From a checkpoint of a small transformer trained on Wikipedia: no biases in attention or MLP.
Each number is 128 + 32 x the weight over its row's rms, rounded and kept within 0 to 255. Layers, rows and columns count from 0. Numbers have three digits each. The size before them is the row's rms in percent of the matrix's.

# down: layer 7 MLP down (transposed), 1024x256, rms 0.0746, rows 127-226, columns 0-63
# up: layer 7 MLP up, 1024x256, rms 0.0827, rows 128-227, columns 0-63
down127 093:148118118097123123092063104089122110136113148087112157184088088096140107124180117061098119145152072168121065121143185095157095157092141107140130137083122102182147105125134127086121138142175120
up128 102:148119115158147135099076135112122161141115135185098120165099196109171118139167119178109131203207081123085137089093137188169047116127131152162168109119104147085115163154155149172139149198092126
down128 103:126088156073108111081164111160082132144130140058111132114146128133097137102096127123175120146081144129144157139130172120193145107124127149170089142118152138144165127137160078120153137190146118
up129 095:094135145137136138138139096151095156173160170193105120093116154153154122134081102108129091103100105132104132107149125146083106123163143161165126176174088098146141182108187124121166095162088129
down129 096:140107146117127146145135095096139109074112157112125100127185132189133110116138105153121125127112064101149065139082104144145150165127137119159104161148145081099142095147171148096128136116042107
up130 098:118154102100157108084140091113188167085150140119129094160091136145061112116173089111126113151121176160154093135131150121122142225129131052210106175063145121166121117186129145091110111161139141
down130 099:140109166118148130113138181124140099128094138133114166140156150169113148147119128144088188115121177123137148092115090137064145125182045140090099177159162129141087163117198112156155157171119179
up131 099:116069094148163089126119176111125130118170136147120112107048076112092156179091107126161142198130105118145126080099152119097121156107084140089146056084117131144166205117105077128181128140125124
down131 098:105121158097084152144094138150179148155072139145147106140154160128101077127119152177161080132059180106156175173117171141179091119100106118091126090140109107076125174098146111107114196148092174
up132 113:113122095119130098141124179131091102141138085142109148146118141104051144124156163099097107115089179108133129053089089139122133140131126077178160156165131072113179136202133130106065079126143158
down132 101:145154121101143134155137127188149128135186069139064106109088112127110137100090140093143094075103152163145184110150077150086139094157125080098183091118151135112131065089114172094122103114119137
up133 100:125147086176154124134132144118153149067192132111130111124067106120169113158056117105119166168080121111118131061168165134085126094117108157080119176106113135173150060154094105121171147183123151
down133 106:121106145131121099139096110123152108120160035129107153143122153095168088101105106158188128145137155121158162123164155136134150127103146115091129118103146117130108153164129129160092149184089064
up134 093:116163137109103128119136106080095132119162164083149084133147085126152116173114105082103131073118133141156143082118121122114216175075086091145140104094146150131122131128159088201137137145119185
down134 098:141107144129097131104169112114123172175163080116102111138105174157125087125092126097136047104072138119154131082124118104112133132112115121165160178116143143148165214061135095243179122151090067
up135 101:084133097142133097106131134105141114151202130152139111099080107104112140130087077161110108067071125134119153143135106139106177140125130127114152156149124166063183149112088123177124122125114159
down135 103:142172157147079091175155151107130130154138156129121168195157033066127083096125121066150118165115113106075110171174097141158148115116152100113129143153060154125173066149107110093167081158154199
up136 097:119131108169120130053218115156123143102147162131172131110148178107150141142110110161080132122084121037141132117114154086116125175157161132153130128141101111119104069090099142180133144140123157
down136 096:096163123203140148146137105082052119146156113103099198085102087144094132136072175134149094100210140150140106154126180171181108111101136054141089085109142132146127137147090100118142158084122123
up137 098:078191133120113122131130136136121075143107125113164150170125143143164097127160123105064101138166158076129118070096136140089152138081136110217115177118102146128166155176097126133155130142131162
down137 103:128161127124144135151090121142101147084187222092131103162108178203166125124164106114114115108143111156125153104120085125074139063114159122175126154110141102126099137162133169169139120161148125
up138 102:074085127117138084163099131130096156091128111099170114139131184086142133120131114167097081089119153123076101120185162152152180106214127143155149207136036148107110143194110164120163131188126055
down138 100:138080142091161114108091109134166124126077130086164064151140153130105159111127101156102152106172110136158141167145199106149085086105106098138092126116076092148130116091109168119149228151102072
up139 104:067157142106144127107182063166157122180166167160165147105133143128186117107120138126087090130133094118099085147119152181126063127066110147139092166157101110105138118123143159132165122136095154
down139 102:128148145079168114161147151138158142058122115118138156107216122092111145169196100181088119053121143144123152133085121145153105118074079140091116160157100176146093123168124149114183133123112105
up140 091:111139128130097125148174084098154150176119122109131140130111119086109119129112113124114121177132202111115147138069156136112053225153081132163081158117177095129155198131175110161089091160115049
down140 090:094152137129114149099118172053127064168137114119152129180080091101191177083131110123165120140170117097111148121097093113128114093134159136108147119119095144144129063093121143117118097135153140
up141 094:097116158098136112148109104076084163089206130159173164157101095138163119137109065167153136076178135155159149108158157124155147139089100148109179151093149083048134177141099164156139123091127099
down141 101:103135117103121141123135075185100158160111194167166091124175133152163172170113150130093149162095096152113153149130048120126138115185098163138147112123126141092133191099057168153135106144173051
up142 102:055092104089122116138056118081205126119195150053120124124101157172116164133174123106091144143077083099105163144187134148114084102208154125051118120081127156114081166136086111170106085146091163
down142 099:151177138124117092208119110046135160195117154100191169116084133112169139113107093145126103161109119149145128067146153190101201141131087110120098070135127124121167112132130125156115153189207091
up143 101:142113105147155119124112153109109142106143132137128140099110119094126118169127121124084133145186167122134133108192178198114142158136129098135136159097076164123166093124121165090155145118153146
down143 107:142167141095142144187130098155119087121132109093103135087215163129167140152075111134135140141113130124114111071115130155129135174116102119129124128153157107127171101065099135048100143086137154
up144 099:056166126089104048147141193082135120159091131167150112064113142094100112098098113090090111175147108050086126147106097113121179117097125152172114137105087071116161162158125170165131138177136172
down144 098:131100122127113150050110112133157119177115103132110169101171090161181138105096129178128133168118123111116127138127055175118166082081143141155168154145109123152137137094147161109077162142072141
up145 115:138136073118184160147158166191175173078150201078187144112127097096165155148093121084178142139145151154123140091161152086095114109091187141157172125119146068141166135105131063154122105169121123
down145 107:107096103154131122151168088122112170091126103135135131118126128119127179127108125087133162143153116106128140139098125162161155061101131113180124117135157141198154088108102097127156134140144111
up146 086:149169119189181159045155082066108121145121137116140115123119096191152027207149148099120139154128122145079088134123141096099088088108125092153117103128126134169099102212083186143181117170149100
down146 087:138157135160120099153085093149144098185097107137160136156099139147088128098105127143157093169138104163099130132134110096170103117164142149126139156139122143038150137096110149124107101087105167
up147 100:113119074210159108130119160109143116118148218166146087076147144124146136159123095080061146114099135112085101114163116118141124128094168145090119130154105120113191175157113107116093161149145139
down147 099:119093108152112131139142202129075191175201160057113100159133127104140107091090096139095138131136146159122110143126156149125173163108057082155128082094157156192155130171100091153107112106175125
up148 102:081165129087124074184131143128128112125137128137170089138112125065111126113160154182106090206114190152138114088161165208118114114119103136108113092073105149157143134129179139182145148113147111
down148 100:134103136067134140146123109189135149107101137148178151137115109150099152121108127065097159128091139165219109175213159083122081089145121119106096088120098163092105144084115097053159137147135112
up149 086:077140141102115141117141069147089183117160136188162084048099147146126184119109136176134126141166199148110116083134183108115179146136086188125148112126075144134072145088149065183100180172121143
down149 089:189109169135106139129152069139085137167094150143141114132168091126096097065102137109082147134182086184158121163128075149197121141108175097117133183152122086139075144145152148115161145168115137
up150 091:098103115180145151079148108174110178141086113102176064120157131174144109143109108148120117107082084095101100135094139075094095091174180135144159175116149134133074129206075165102095081157138124
down150 093:131131114187111151102130128139106111146112122089200168144183102118123121163146107091163065118113150117132120165075113110133219107187138092120116134100117128177113138117141195143120073094088122
up151 101:130111128149143147085107134139178185054156168135114091134118082164081144196143098114162117164133158165136135120132131112148101113139128152119095141058122125184094121119151118133169128137147118
down151 099:116177138122119128108174144097106075143140116170139144183151122160149115168109065066095142180126149148073129125127134034085100125130144091168077082145141106126174122199130156158114161140109176
up152 103:092092121175131128132200130149117125141158137135134129146094150100133084186208121164101094178096136113122149099086177125158136091111132079088114069110138113143169118167090104161123143117095068
down152 107:124110170123124128127146164166141103170157129150167136129081089181138090137142127156075195098086064144170125117104126202214158134129150102124125123102137111148083102134093154171092056109122170
up153 114:146104093184227089123119166082128108131191111125106105073132103125155179176103130114152145163136053099136115078165154194115093115120175112074119109079075152160100147123162146167123107132103162
down153 110:085146099112107119105122133152088120166134143147161108110115127174119186130112158104115131138109101085128141110129080111173115152153192122167104171135134166118119162159167149103104147178204060
up154 091:143088110119182133118159121106093122084119176051156102080104147142106125212111065166108086081180129161133121137134101144174061096116173112177146201107131143139160064138155154133116096110145166
down154 095:093144144111109093151140143164150098126139082190103128092126112086179115128123092106104082125082148078099182206111117072132135123141100105149111125105080118129130131134103148145128095138108021
up155 097:148144077125191076142150156101176168074169169124117168129123128154156116189126125087116160142114157109167092105173154124100055124114110102222183098119131147124135153147147072134156118107130091
down155 092:061160069110178052082091163069154052165128054120159149134164149135139091122210112151121072161131135120142091102101122153098157111118102084144183124205160142181154156141092161086128103148169168
up156 100:062092121075136157061177148047158117121108070144107051121167121139127159089143163149146122095098148110089137146159145098138181183102186119085194101125092143120117127126147012115102096108119174
down156 099:146146139150155095152127083101122174140188112140065092102165128134093101106159140102123122095200104143070129120045080157181128131139157154159076119127142079099100158144085113154102082148132160
up157 107:086073053167176112134171151170139132148103126109114138156109175102118151144122179156099146155106072092193085149133123174177150130203096137097137177093031119100131112144103135152132108133124144
down157 104:110047110092056085054191129166054204168095098163156127141169129074162108102139125157119129122119118139108145062126115220186105126117101119150120179179143105129084100131109126154161133089129167
up158 088:139121109125137122085109188156108080060181162114155178153143115128162066191132032095150131097170094120176157120166124076109118127116137100179117136135176100046121134145185104145140093085119163
down158 092:103099133116094127155130113138110120175051126111142152135117096148147149143137169122117156132098049171144085142125192126123111131148158160146121090081097155171117126135140147153110082148135125
up159 100:066114118164126099145147117104105094165154123156155096132065097131063080176132135143120098159112125128088124090135150127096174121133105147114151068160133136122126134251151099115225122139138132
down159 103:151138131167145114095155140126147118174120085141143116144082089101108140115164104129180146122108111149155126139158147092107116152176184114141155139123147155131095122147163111145096096165118138
up160 095:095079107197201161106188197122157195102113189133145098117096125133124135173099095096157110166126136151068190113137146129161117150160160091120123124050126105124116171127110136110130152165147193
down160 097:115086127134129079145118121087136152135142157120080107142077111134149107144108143098161139175103111135125157078098154092119121133140120137116160163160168143070163148172087117115088151068071103
up161 099:092185134120138132119086059130142170145157147154174108104070166146150077110156116115184166141159148086105044153154151080122137180103072154161164195135122134169170146219158123126142089122124094
down161 101:162093138074103141117109142131133148178149158102075104097157121151123132135192123102150079131140148117135113124134133145146079144110101142067121071073160086067134124133140180182181173134174112
up162 100:057140117148170109106119149140104162135051133160157096154087131137093159160158082121172073142190139174122132121099119129068162126109100158105108113129152078150117184152110172163112076115109164
down162 104:159146133135093106137113110138142121149145148129115133109093102141136122186169105159127132109169167163118120141196112135114151128145151167132187127118165111114118148127176142126080123095169082
up163 093:134125131160161175108146134117168105116121146129172136158080107075121139164118072189108138130120113150135129121143077173087101101089117149136074174047119107203169113145083111113065090125120180
down163 097:108145151138133107122071169140119116167143161085110128141102063187141117073146127146079201138153151157101150158096161199138152127149155106086164106107094079131087127171165172153122112142095089
up164 099:068121147140137120119112135044184098145095109123110092080121129146100083116179156160109171098146123116088100112101146093108096125176094097125126137116088096170137191152109177125115108183163091
down164 097:122122121099102080111110088144182133100090119152173079038218104143123140164184128168154149128152151106093082102083128152161112106128107118140165123148128115138131123154088159191141093147149126
up165 099:133174140127114068108148143171062136108126108188139170086127169129119100181090168076160120135198156154086112115148139076154079141137122087173123132150185119134178151162183129166133134107114081
down165 102:122131107111107148137158103137111107156102148125127182183088078155104183093086071141130104163188104162119096158148101121182170169071130042112108157123140146190107140113184161157134105150107140
up166 088:116087114110117110134127154117093113190101148141102148120094143079126137159148126086154122149160180031166122134155050166061148126115080159145123110129129081131127096177134132146193170114130154
down166 093:146149115148129158078133121121106138135169135171159113146090117176113132115084141136132124076168127118129184086079163187136172102108146084060127090199125089114064108148137133127168115105084220
up167 086:130129130083130039089124198163105134078138127114119053099149148115161153138139130181123153122119130123166042110176120126113124129124152181143120065136123101080186073148148017165119067145097137
down167 093:193122173150109144171151103066134114134148092122156161112138122084092179129110089033155152128105091110132146131076104149119109139165116163140138077137164117164130048167164189144082143135127173
up168 093:082155104125118155135194122162142138143174138163144103099058146099136205118135120145106165144043150144125088122154127122107147129141134191112156128140070071158099101124122119080106165117117155
down168 097:127144115161080110100094121152079163132130158191179157156140142114160099091125148130140206097103137175134124154147099168104134166142165158081148122165162089121123156180118162089098124053113134
up169 100:148162119096143119141138076131087094127156155079152140161174177090151068154161110074120150104163169131098107141113175159108172157165110107077112177079081123133178121165061143103123136123143103
down169 104:122112123098118112132106113091130107105148079165131142116196139134225088151115178125142109156133106132084118116114114103105188087148046110103113130157099181151172112183118130122154132104157115
up170 101:142092133117134081138086081168151126150113169069185086176070194139117096119144118173039078150151137147134098134136150194099112093113193184128153138095101167108163094126124143139165068111161200
down170 100:147113173099130143099121151088110157129158101162180138113116135172108139153110111172162123094117172115143153061132115112068089077123136115171135057190108120108073177158108176151159207154124122
up171 101:093168128151161110027165104114149092150114111186204175110075083138100126135153132154112123157146168116193136139137150208103168151101140095112140078079124143099146065141139152097119122181132122
down171 107:165139145151117110138148148101125155143128105088144126094111146129056102167147124128138118042109088132186156120041171193088149143129083175132134149165195170150191174136126135155052155154144149
up172 102:096136125142138080120096119120118134165146083156116118164154196162177075067171157079108148094118129122124145120083137111169155147119165124144132118135127109160158150151084102099098065190120081
down172 104:139149136143132143055132126085123111120121155132127035101142101149169157124151138041146114092061086169101151125109154161166137076105119088131097161095161113114169086081115120144148139136116119
up173 096:143105102099111139096103081190141142166147156124105104110060131104106179120141141139163171106112162069176089100190104116168145113241094155084158148163121132119200146118120141163123178117106165
down173 097:075136082129177117077127150074090135124140080103146099144148129180127189108147066114163172091153110140114138127091150103148058177137148108172153125162147194071131125140143060091137129125178111
up174 111:080105086161139116109120192126140164143164098167144150103081161102132108116136109098118135113170110130140080132148146127130122120140120117128182095127103107187159157110116145163170180158146099
down174 106:096179129120104128114144124115152091098134162142101120173200089058126146111054125148103123142118114158163194136184092123140162105159140103112101108047141087175125132112109137114130069162128080
up175 101:136135090120155178134141113157098092129196122163166167085140153137107135151118103204182084158088141135124155101105098105111088139187090138158163092124094119078122230125131133158119114127164166
down175 096:162132150153127140126119155147147122116148140161166087121131139090070112099180172155140117099159141165108149130134056128086097130115162074145160066119097128086106122187180201145057107100166121
up176 105:091176092114120121059115156069169120118072155086158120159118161156139071124131121103149148144141156116082198104137137147046140128156159137099143116124120169174132145188143121160125081112118172
down176 109:080144085119092121124100102127074146110123153155143167078129169120125101106143185176134096143152123118091084038098156200104138170142110169147141200061063145130147169120111157136041095175126110
up177 105:064133129156158109125148104158086137169118121108096118098145097085162123174183053116136167131131144158071039139115133124089146139137122118169124139140136119104128112142076141157120132108137126
down177 106:099169115169122133097113156113117113130078102099134075140109067114110063109154125083116177133116137104111059097138091132161118186150134144167160112108183110160130102122130102105127088140117087
up178 096:119173102174147089127115153155099164117117114144191116130106146097172084110157100199129122119157166136122112172150116164139133172141113153122140140137098113078099059173122153116142126097126101
down178 104:167095099164165141120112124125142161122121111174189131143192145129148153093101100166169125135126138099108186172190001082104111120078193175139080168095135119104112133050113118131079125102157152
up179 106:089161111133159059131103143106153174126156119156199063133131143097143088117136129135072107103148158109157155079135148074144173130140110099067217149139155060100169137163116131171165104149164106
down179 109:150111115126156121106135109141165125131068063137121102113117122130127149137118126086129187139188131083159155086130177096112085177092198062138160111134155078110105124106083113152088129104153185
up180 097:051066107173139089135149121180140174127114156103148098115111142140095112113112160193130133090132159108165137039160171111086111128160132105125120122080068127171169182155107097146073151150116092
down180 097:111133125112133098125085162143189155147172132093112126114108135140084156070152180091105130094126148154113119109150132095112099106123103114105096107094106142132135159131183148185135116091112127
up181 110:088123071147143143112190130152121126143148140137121116132132142075114164165100106131112065173199109125175094095094227185120178126184132114108106209019116130094125157142074189097187167206111147
down181 106:086122119095137081028133123162034171110141123115093105177143142125109106168113084172144096181143176101079110102102152167174128106134111192155134075188117101119117109108090096118153102177170135
up182 103:106123076125149120124123177148125135054150109169146110052103094141154098151157074163111161099154120122130123090101103141079167118117098148143139191150084109093103110129135117145090100128033119
down182 101:111150150159113141183136120186117141167088137108170148105158056119137077119117164143142097119098092095095137163095150156159111106090136178130131088084139104132120138147111152165220142186103089
up183 104:046111003201197154146161154195167177149115120106154099139135145110132133126104078138163117123095140126117123083127155115107144130177155142076109145127123094145096119127089147130062092147100148
down183 096:147096081112114050150170169167119139114153088121145119130120139144143155157058173117122136102081171169174157104123061092062161152143168117120087115121102102105146179185076173091096095128068100
up184 103:120137120156118129095116141092148143158204074134097141145121122069211138116126087119187144138156114097096089166187130173140133141111085102152110127150095102092138104132147130146111178210124128
down184 101:146114115149087099100138075147154093123107159192142145169099119086148136125178136077140133167135137182104099156167094131073131076128111144120144145149131120165114137145127114109115076103109146
up185 094:078147118117152099141126121130132150195179108107182126149147106140118162123121096151103121098141201159130114140112133126103139146159108084098147109127154091108157089112120166185211100151085096
down185 097:107143123092142111070107149103130155131167127103118134195087080104101123184162155093097082128059182122157063127148128111148141159110063193103116129081123152124142120108112157164131107120138174
up186 095:058117109132136106142124128142084110111162058166133131091133151096157101146149065059120123147204215114045155134110099057111118117182152074150111128124126116142139143133140164156160117123162103
down186 094:186136107139119178189135169097114122137096124111084116107170140122165164170149126106177084108113157142104151138203113095105194177129133175109089057091102100094053088097132149100109111104144071
up187 103:051139125129124099159104105153114176107130105140155104124114147165138112132151173160101141155107173102168145067155123086121095150122166152107176109134078087120183158169086116165106056132104154
down187 099:161089120129112120108107155166144126058171076146115173087066086115137133050138139136127183134134184121149158150149106120103087084090188151145181125112129109098137055121053091106125076134145163
up188 100:136075119131129097171125150129105099157199111192142130113108106141100170111199144134144148159085137111159078098101163156109120111080143164178148151133098118153135089129109086136161122140182115
down188 100:102150134125110162132082139089177106151166126137095150127138055159141120101124190109165096094094151092094217114064078122168144102125109154085126114123162160139076082185123137106128163150103132
up189 094:123148152137107111165109072184106151158135136178204130122119157077132141161147113129114121146107158091121130136106147127147174195139120074173110137091145115134137162140108120069125117178091166
down189 095:122169089126105119144136136125128156117115161122109115137086136117120109124087087128117157155149154106171187143073113122158125100161117126098133090154098164113153109121138121074067106152105148
up190 094:159088142108145111124170102136104108134136088174176138183167121124135096147201128096095098143111113133136114115059181082130092146140142155116172125126157069085095102139100108109178105132184119
down190 096:114131131149082177061106114128131064212067098126164139180151147060155143104103156098097144132169061100106069175070075102101132168181133171157126090111090117095096132105112153135114100177112169
up191 096:066124129113143103169119117050131170127094131120190118083072135095120072156173089161091075141149123107099155122134134081171086190182105126134188103120117126128194134147176107144170093116135104
down191 100:116155133079106127137161101138128143173153162090097182169129158141078111134146133163114158156240124169061146103138145166120131109115125142157085062129098130074133046149112103118086146034173116
up192 094:135080100146145132164142165159106141172112113124192095085103166154112081133143104146104051176145137132128166153126130072127126130125136082139161112121138127095179148177077134140177146168184123
down192 095:088132132169143169127122125112115110129158089108115152133104125116091159170135134168128115057065136153079157161095154111148141099109102111185090207146140185122067091151095146059087107121124106
up193 093:099085065157175169135147192125154190075150118107128068147074107168105161148071080160136134155106142136080114075124134128091156110132078154077170139114120120196143134159066083151163091173166095
down193 096:151150138115087163133144144097091168115117176104146160132169129116134118072130104208089135096183150175160106136101096189160062194147167116161100087116160100119131067192116156127087107112106084
up194 090:150105133121133067132169111119102168086135139195139133052125066087143095165122105113075123158179118153111106140172131133140170205131100092125142128160172141122101195112138141141138077131126128
down194 095:128144106107172139093141154084153119145135212078200088111103155168088200146118085126133145157116104075153089140068141097092133108115151108113172132135163143103128084161150092087125127123100183
up195 106:119126132103129111114146137129127109118202148144178101075102102084196060123174090135108111161117131120130127135128135135147092133146127129098143091127076133130162093144164124101107132133164081
down195 104:094133111092103119126139102097126114104141123095150140149126090072169131090172117165138112100098148145105171190163163104105131180102141140136172122130152118141154158126188137129089169165127099
up196 101:078141118131146125093106132099137165151145140098147176116123163145100222132127067128052126133094092113085141101106117113095147151159139111158148124151107136138147134185102133108123115131156186
down196 101:089116113144110107117114106119165168195143154113128137133175179180079109129024118113130124124105070111079116084119124139076119099063196152149129089132149123134139120116121126152174140121147170
up197 092:137126124120121115178142095126083164167116109121214122051092103125203158149085089140141105192113144049121162122082179105108124143128105152106167087109156126138116098092145157140145113174130114
down197 096:147138118077094135113124144134127142158159107068104182146087105158142077113158123114172130126123086139124174173159180134162084139130135143094153118106148150151102105113147161084099146163093161
up198 110:115083069179128106135160151162104164116165121126132135128058126085133105128163125113124113166144126051108143100175166126143133144114110152130137181105076095100214119127185140093102110162139188
down198 100:111122109130104106139111112113182108080154088122092125129085132139108148035100170120089164121155128177141163112173113104177081105103112177165147119138120128125093040108217158121147111077192187
up199 107:114131114185178114144125088124162129156124166140117089149071131171153135120142126156121122164087081133118109100125138131101124142163182135134095119155127108182152113119134098166066128123156156
down199 104:069096043132163101132140159130087117105130151127080158077145105118180092134199117095112089108132091144068070165134142147072088224124147173060126088142167128104147124114146129126167180138057149
up200 085:125126114113126145155135127148084144178113117081159140133169151149195160142188110137086077161171097082111117102140167129173133168088105147141108044099124122065149184138175127127154144085102182
down200 086:055114122136114162129123135129123123111153093119096142121088102123162110157148165098142152074178129128129117109083214175111141134057146138098168130096148106159078098106111106146155068166167169
up201 094:148188115131156127086098161087091133083162072112115149083134199119121119086171158152158148181098104111171143070178168172143151119191157161085074113162095119102134053116175116063120182174084106
down201 093:161164165144117158113132080094077129136101159097220133090099136136149141072120139138143093101122154184118093176133091108080104166124172127110106108131077081146086071123092177151155175046114165
up202 104:119118128130130076099103142128112184095093140117098112178139078162092130136149056120136108118135123110143080134070112125152159060138088049128101066068109113119154199100095140097182105135154177
down202 107:150128135122128103133069137164170151139155120125079146170155108063100185155081077164118089161163150112173123188149132125162171124151033130097122076089101108103129176124130092081091182122166099
up203 111:108157104147129109145104132137178135129139171078137158169067141138163149138166137112146171096037144125119105121090113122151119115197125094170152164130128081096090184145135132108147125205125139
down203 110:175190115168124118161072093107130152101091185132156171139087095086058189082111109118163138141095109146094167182095064098142199108213114136124117072129066131117084141129131183138176158137170219
up204 089:180159104179182121006123123073089134186175132111096137163082114149099158129097140136134144088147144138173142158079114154095115154113099161152115088131136124178093097162097129174139112123145160
down204 092:117116144150107109209144119113103179075134083108113168083166152084139092155138082154076104117102135127094091093112092151140095138112144134152162142110168130111161208145117108123155037120110160
up205 104:093135106164107048071151174137128129120128148188114135050104123097123149139117131083122142130178079091169098150183147126082166129111105156169115157142083146105154136112188094159145187124155175
down205 109:132153113159164109078159116106164130136168199130105186176074056107136122121084148113113135106118159162178159134117130117098145088119157086121097174155073113157123108124121177149122130158105134
up206 103:091126120143133116078104119139125162178151122135089090125126183190149210145223084106118098143099111124132113097083103133071162122128146080188163098138142115080133120118072110139136141164083154
down206 105:136152127141108125166149137141113134119130140158124213066090160147142134087125149163105135103216099133117193162149076159088147143111211135115184111065101080153155125160070108105169141107134148
up207 104:136137091129151067165123136123116155109212136156093122092100094093136087181125134138088146122137149144151113126096197132133141181144162093156093118089112133114086167156093157130204140114109113
down207 103:083118061125156115077133094148184171129165190125133145079151122157120096164066133133150123121135140133115157126159141172090163111101127130143158183135115148120097144107092084147135142145171150
up208 103:097096123150172083128121115138138157127105114114196122127091075102053113104193148062137131152161114155108060164067169073140134136094111145135118132099148102101145147192146093135100104106107127
down208 103:111119115145132128170124095128122106080131124159128096105130165086072100198209122144087149075114112160111185123128176133122119059056072156089063159116159168110153175154144110140118116134174126
up209 097:076133121132107126098128177171095145109110118127095137106126073143145102117126121130054096063148138143111092159094159136117129131128090042109192114128116073156139157157095131127077189153135178
down209 100:158131164159117142124149117126089130158087151128131150167171129177107141159152155122200107115109135141131165141136110063122136126081061176085154053154128136109135130144174106088068107107181131
up210 097:097061044251173157108255227180080243138147154149156089107132125114157143164133130169103075105102129073129078124179137116043158154130072101149123132120127107093139112124121108171134177126147148
down210 092:144183140113129109082091147065224029083157097108087095141133096149096114130127112086159113137142090168160131175140145167106102094146213119131092118129116071093165196180213183132136155138090130
up211 106:069138107145138091135178130139155100124134129113122140138147159121136126122115113102091099151107148082104134066077157120108069126135191069198126125108096087203140109176112156132097098145121109
down211 102:141142128093110126108167150119140103077134161132081155125155124064072114119109127147122142188118135120135095150105094135099171143152121163156171130115102100183157129155185101185067136151064167
up212 108:114136083131165095153120116140119146133174149177106066132160135120114142144073080110131082186081066104129139134153162179151171099101110127103138112100105169155110101113083080146113102157156128
down212 109:098141145128091129103115156086101130142072134120137163125177103066124125111131144106127118172150158114087107132170175105166105139122133188153085176134113132155100104128108105127111152125196165
up213 101:050197145106125136061090087109115073164154144121198088125156120139091093104150076144107110185099169116108088129143150121117177162178103183115131133111112164204217157141072093118127078155146129
down213 103:159109155125102136131141110147162161092118157127177146129109116180115141147152081160144129126119119115196128165112097130124114081176107140190123127179150104082116113125141142161177098147105110
up214 096:095172129130111099174108116114095121131178136127157128146142184087096143121163106117136128083128084123074104086120141132121110195148112075153118126169166071038103182108114125137129046111133148
down214 097:094115097143135190164134151118104155151127117176198112121119151172151146095162133162120113154128149094184133148113173133117160054114158152122124148073126082182145108154131074119059141152124123
up215 110:106173118126134095119145148131142117108139114120137154159144128095113079093199071083098166148134210126044089121100158148103116141179157159158119131148111159095170122188120127162139188086124093
down215 106:093114134074110130097168166097134124122147113091126151161128079147093151118181155112201142148099124142088090089195130135121139185161160131062123131168111148102128163116176117149193151119140120
up216 102:130194117139135097174160089121170146138192159146106120078101157105181104162106133116096135212143062149099091096154184098145169105153137087130118170112161164087127148155093106121198150128129081
down216 101:121170109134157139138145133089125087160163175084102163097144144144141123179132114134078088145129170129080147131131189135150103114107148189107157163116139123163100091227070142186126113153120158
up217 095:117115086123129123129162176123070078068125122157153130070103073036079146138120092111125113169114097100130144131127180178105110150142126168143131126085158095177098151114135089098084146154142161
down217 093:135127150112112177106113123121130096122129134154074170124169079119110124087175139132129101092124187137100130127122201088111121122182077127121143129171138137129130140102123098098106128111137136
up218 098:147072124093153138084099151123150121092141146149128118114069146133127151125144129162151126109148122091176152046117147138111132126220148172066174128131081140126117095115103138086123091174156131
down218 094:118091089133119161107121144069141169164147128092162147113061106097121165087128138098127142203140135075200120161122151139101120070131134116074168141152105171169125173130138131093101132107135089
up219 089:124078106193174104131082155131119058142107103121120156105074113132133146130104175093080083159143066056169123062106121155151086117114147073162106107133076082159179146120138131177175174093171101
down219 097:116098138123160130109122110152149128079141170112225064098146069169132119127107134118097130154134093189111032124214145103099125164159213053122155169147160130117116160173142101159059210111150131
up220 094:067095123138147097156178101174053122125086105087124145150160155127134131187150064136108172123139100108137096123140132169147151128136137166160120149071159117022138231142085131082094138114105151
down220 092:163149184131092175124082130150112107115112086172077104089092117067084178122113201149147186172114149099105190148096078093140099120125086172053151109129155199158146128128129120102140146105125084
up221 100:144139128146146125163126164146109141140140116170088116125105088148197122135142104145145155116139137129176108079115121128154134115140171122096121171082122057109110145118106130118133139087166084
down221 105:168145149107136085132121133100113141117132080105162069137154119162153142126094118131162138130166086138140137170124059179178118102089081136107129159127108060099087181088104165162152107161177087
up222 104:124089113197158093069137136124104150140088175170117150167126118106151167148160150116076077205131138112147134148135160187155110121089125155123151171056108096119138109154120133101096175158174116
down222 102:174114126122165127120143104099133167161166139174189180160077053141084142123141098137132134148103050178185168132166123119124111130078076147076104176122158151158123173103105060134123153145130098
up223 102:108146105136156144134075122138162183140090116161080128176094139127150123156138156159124083164110171067190161126085134101150078181150115107079131160116137095183108140155132136118108104161154055
down223 105:138135152104166120147130154146105092108176161141116157095170067151115150089152093121128083101172070145138086164125131141168104075114124156105087107167094134087149173158138122105148120157162095
up224 095:094151104163156114128151096088119103114133147175150115144081065100122086121112176100092092112133221157061095122157121139082123142149135146143127096129127101120127126183106060141095144148156118
down224 097:176148143099102154129152170118147156146157131104085192142108096124133096139121174047149055133142078120121146160170109150129182158126162098100151166131132135137090068127126123120108107171091150
up225 106:134125116127150058095124082093129132152075125132140108108130130117151074151098133115158090107122125164134096118189127137012144078142097150177108118076125138095120113143085125121163109179105138
down225 105:124124128120142110096115082106107142161137130098121164071066151177133120118079168092140093093103148203103097168216087142161082170072180197161074106099118103133089192107101114123141095136172177
up226 103:081070120143144098110100151097152159121144121112179078086130132149115093133116132177113085132137107064106136103083084116097171128180120124119175137127133095098132167187161110140083094113089073
down226 103:123126169180121113123147113161142132173096176100145192138121087138116126159076150141111071119092146111121172114107152071125178084165130091101114079105161057097102098145132117142146084034144135
up227 106:104131104156150135119134072132121177194128139121096114169080177120097170108156108159119153148089103098132164138103107114093148131109171062160181130155130149084163195162086118196146085123124110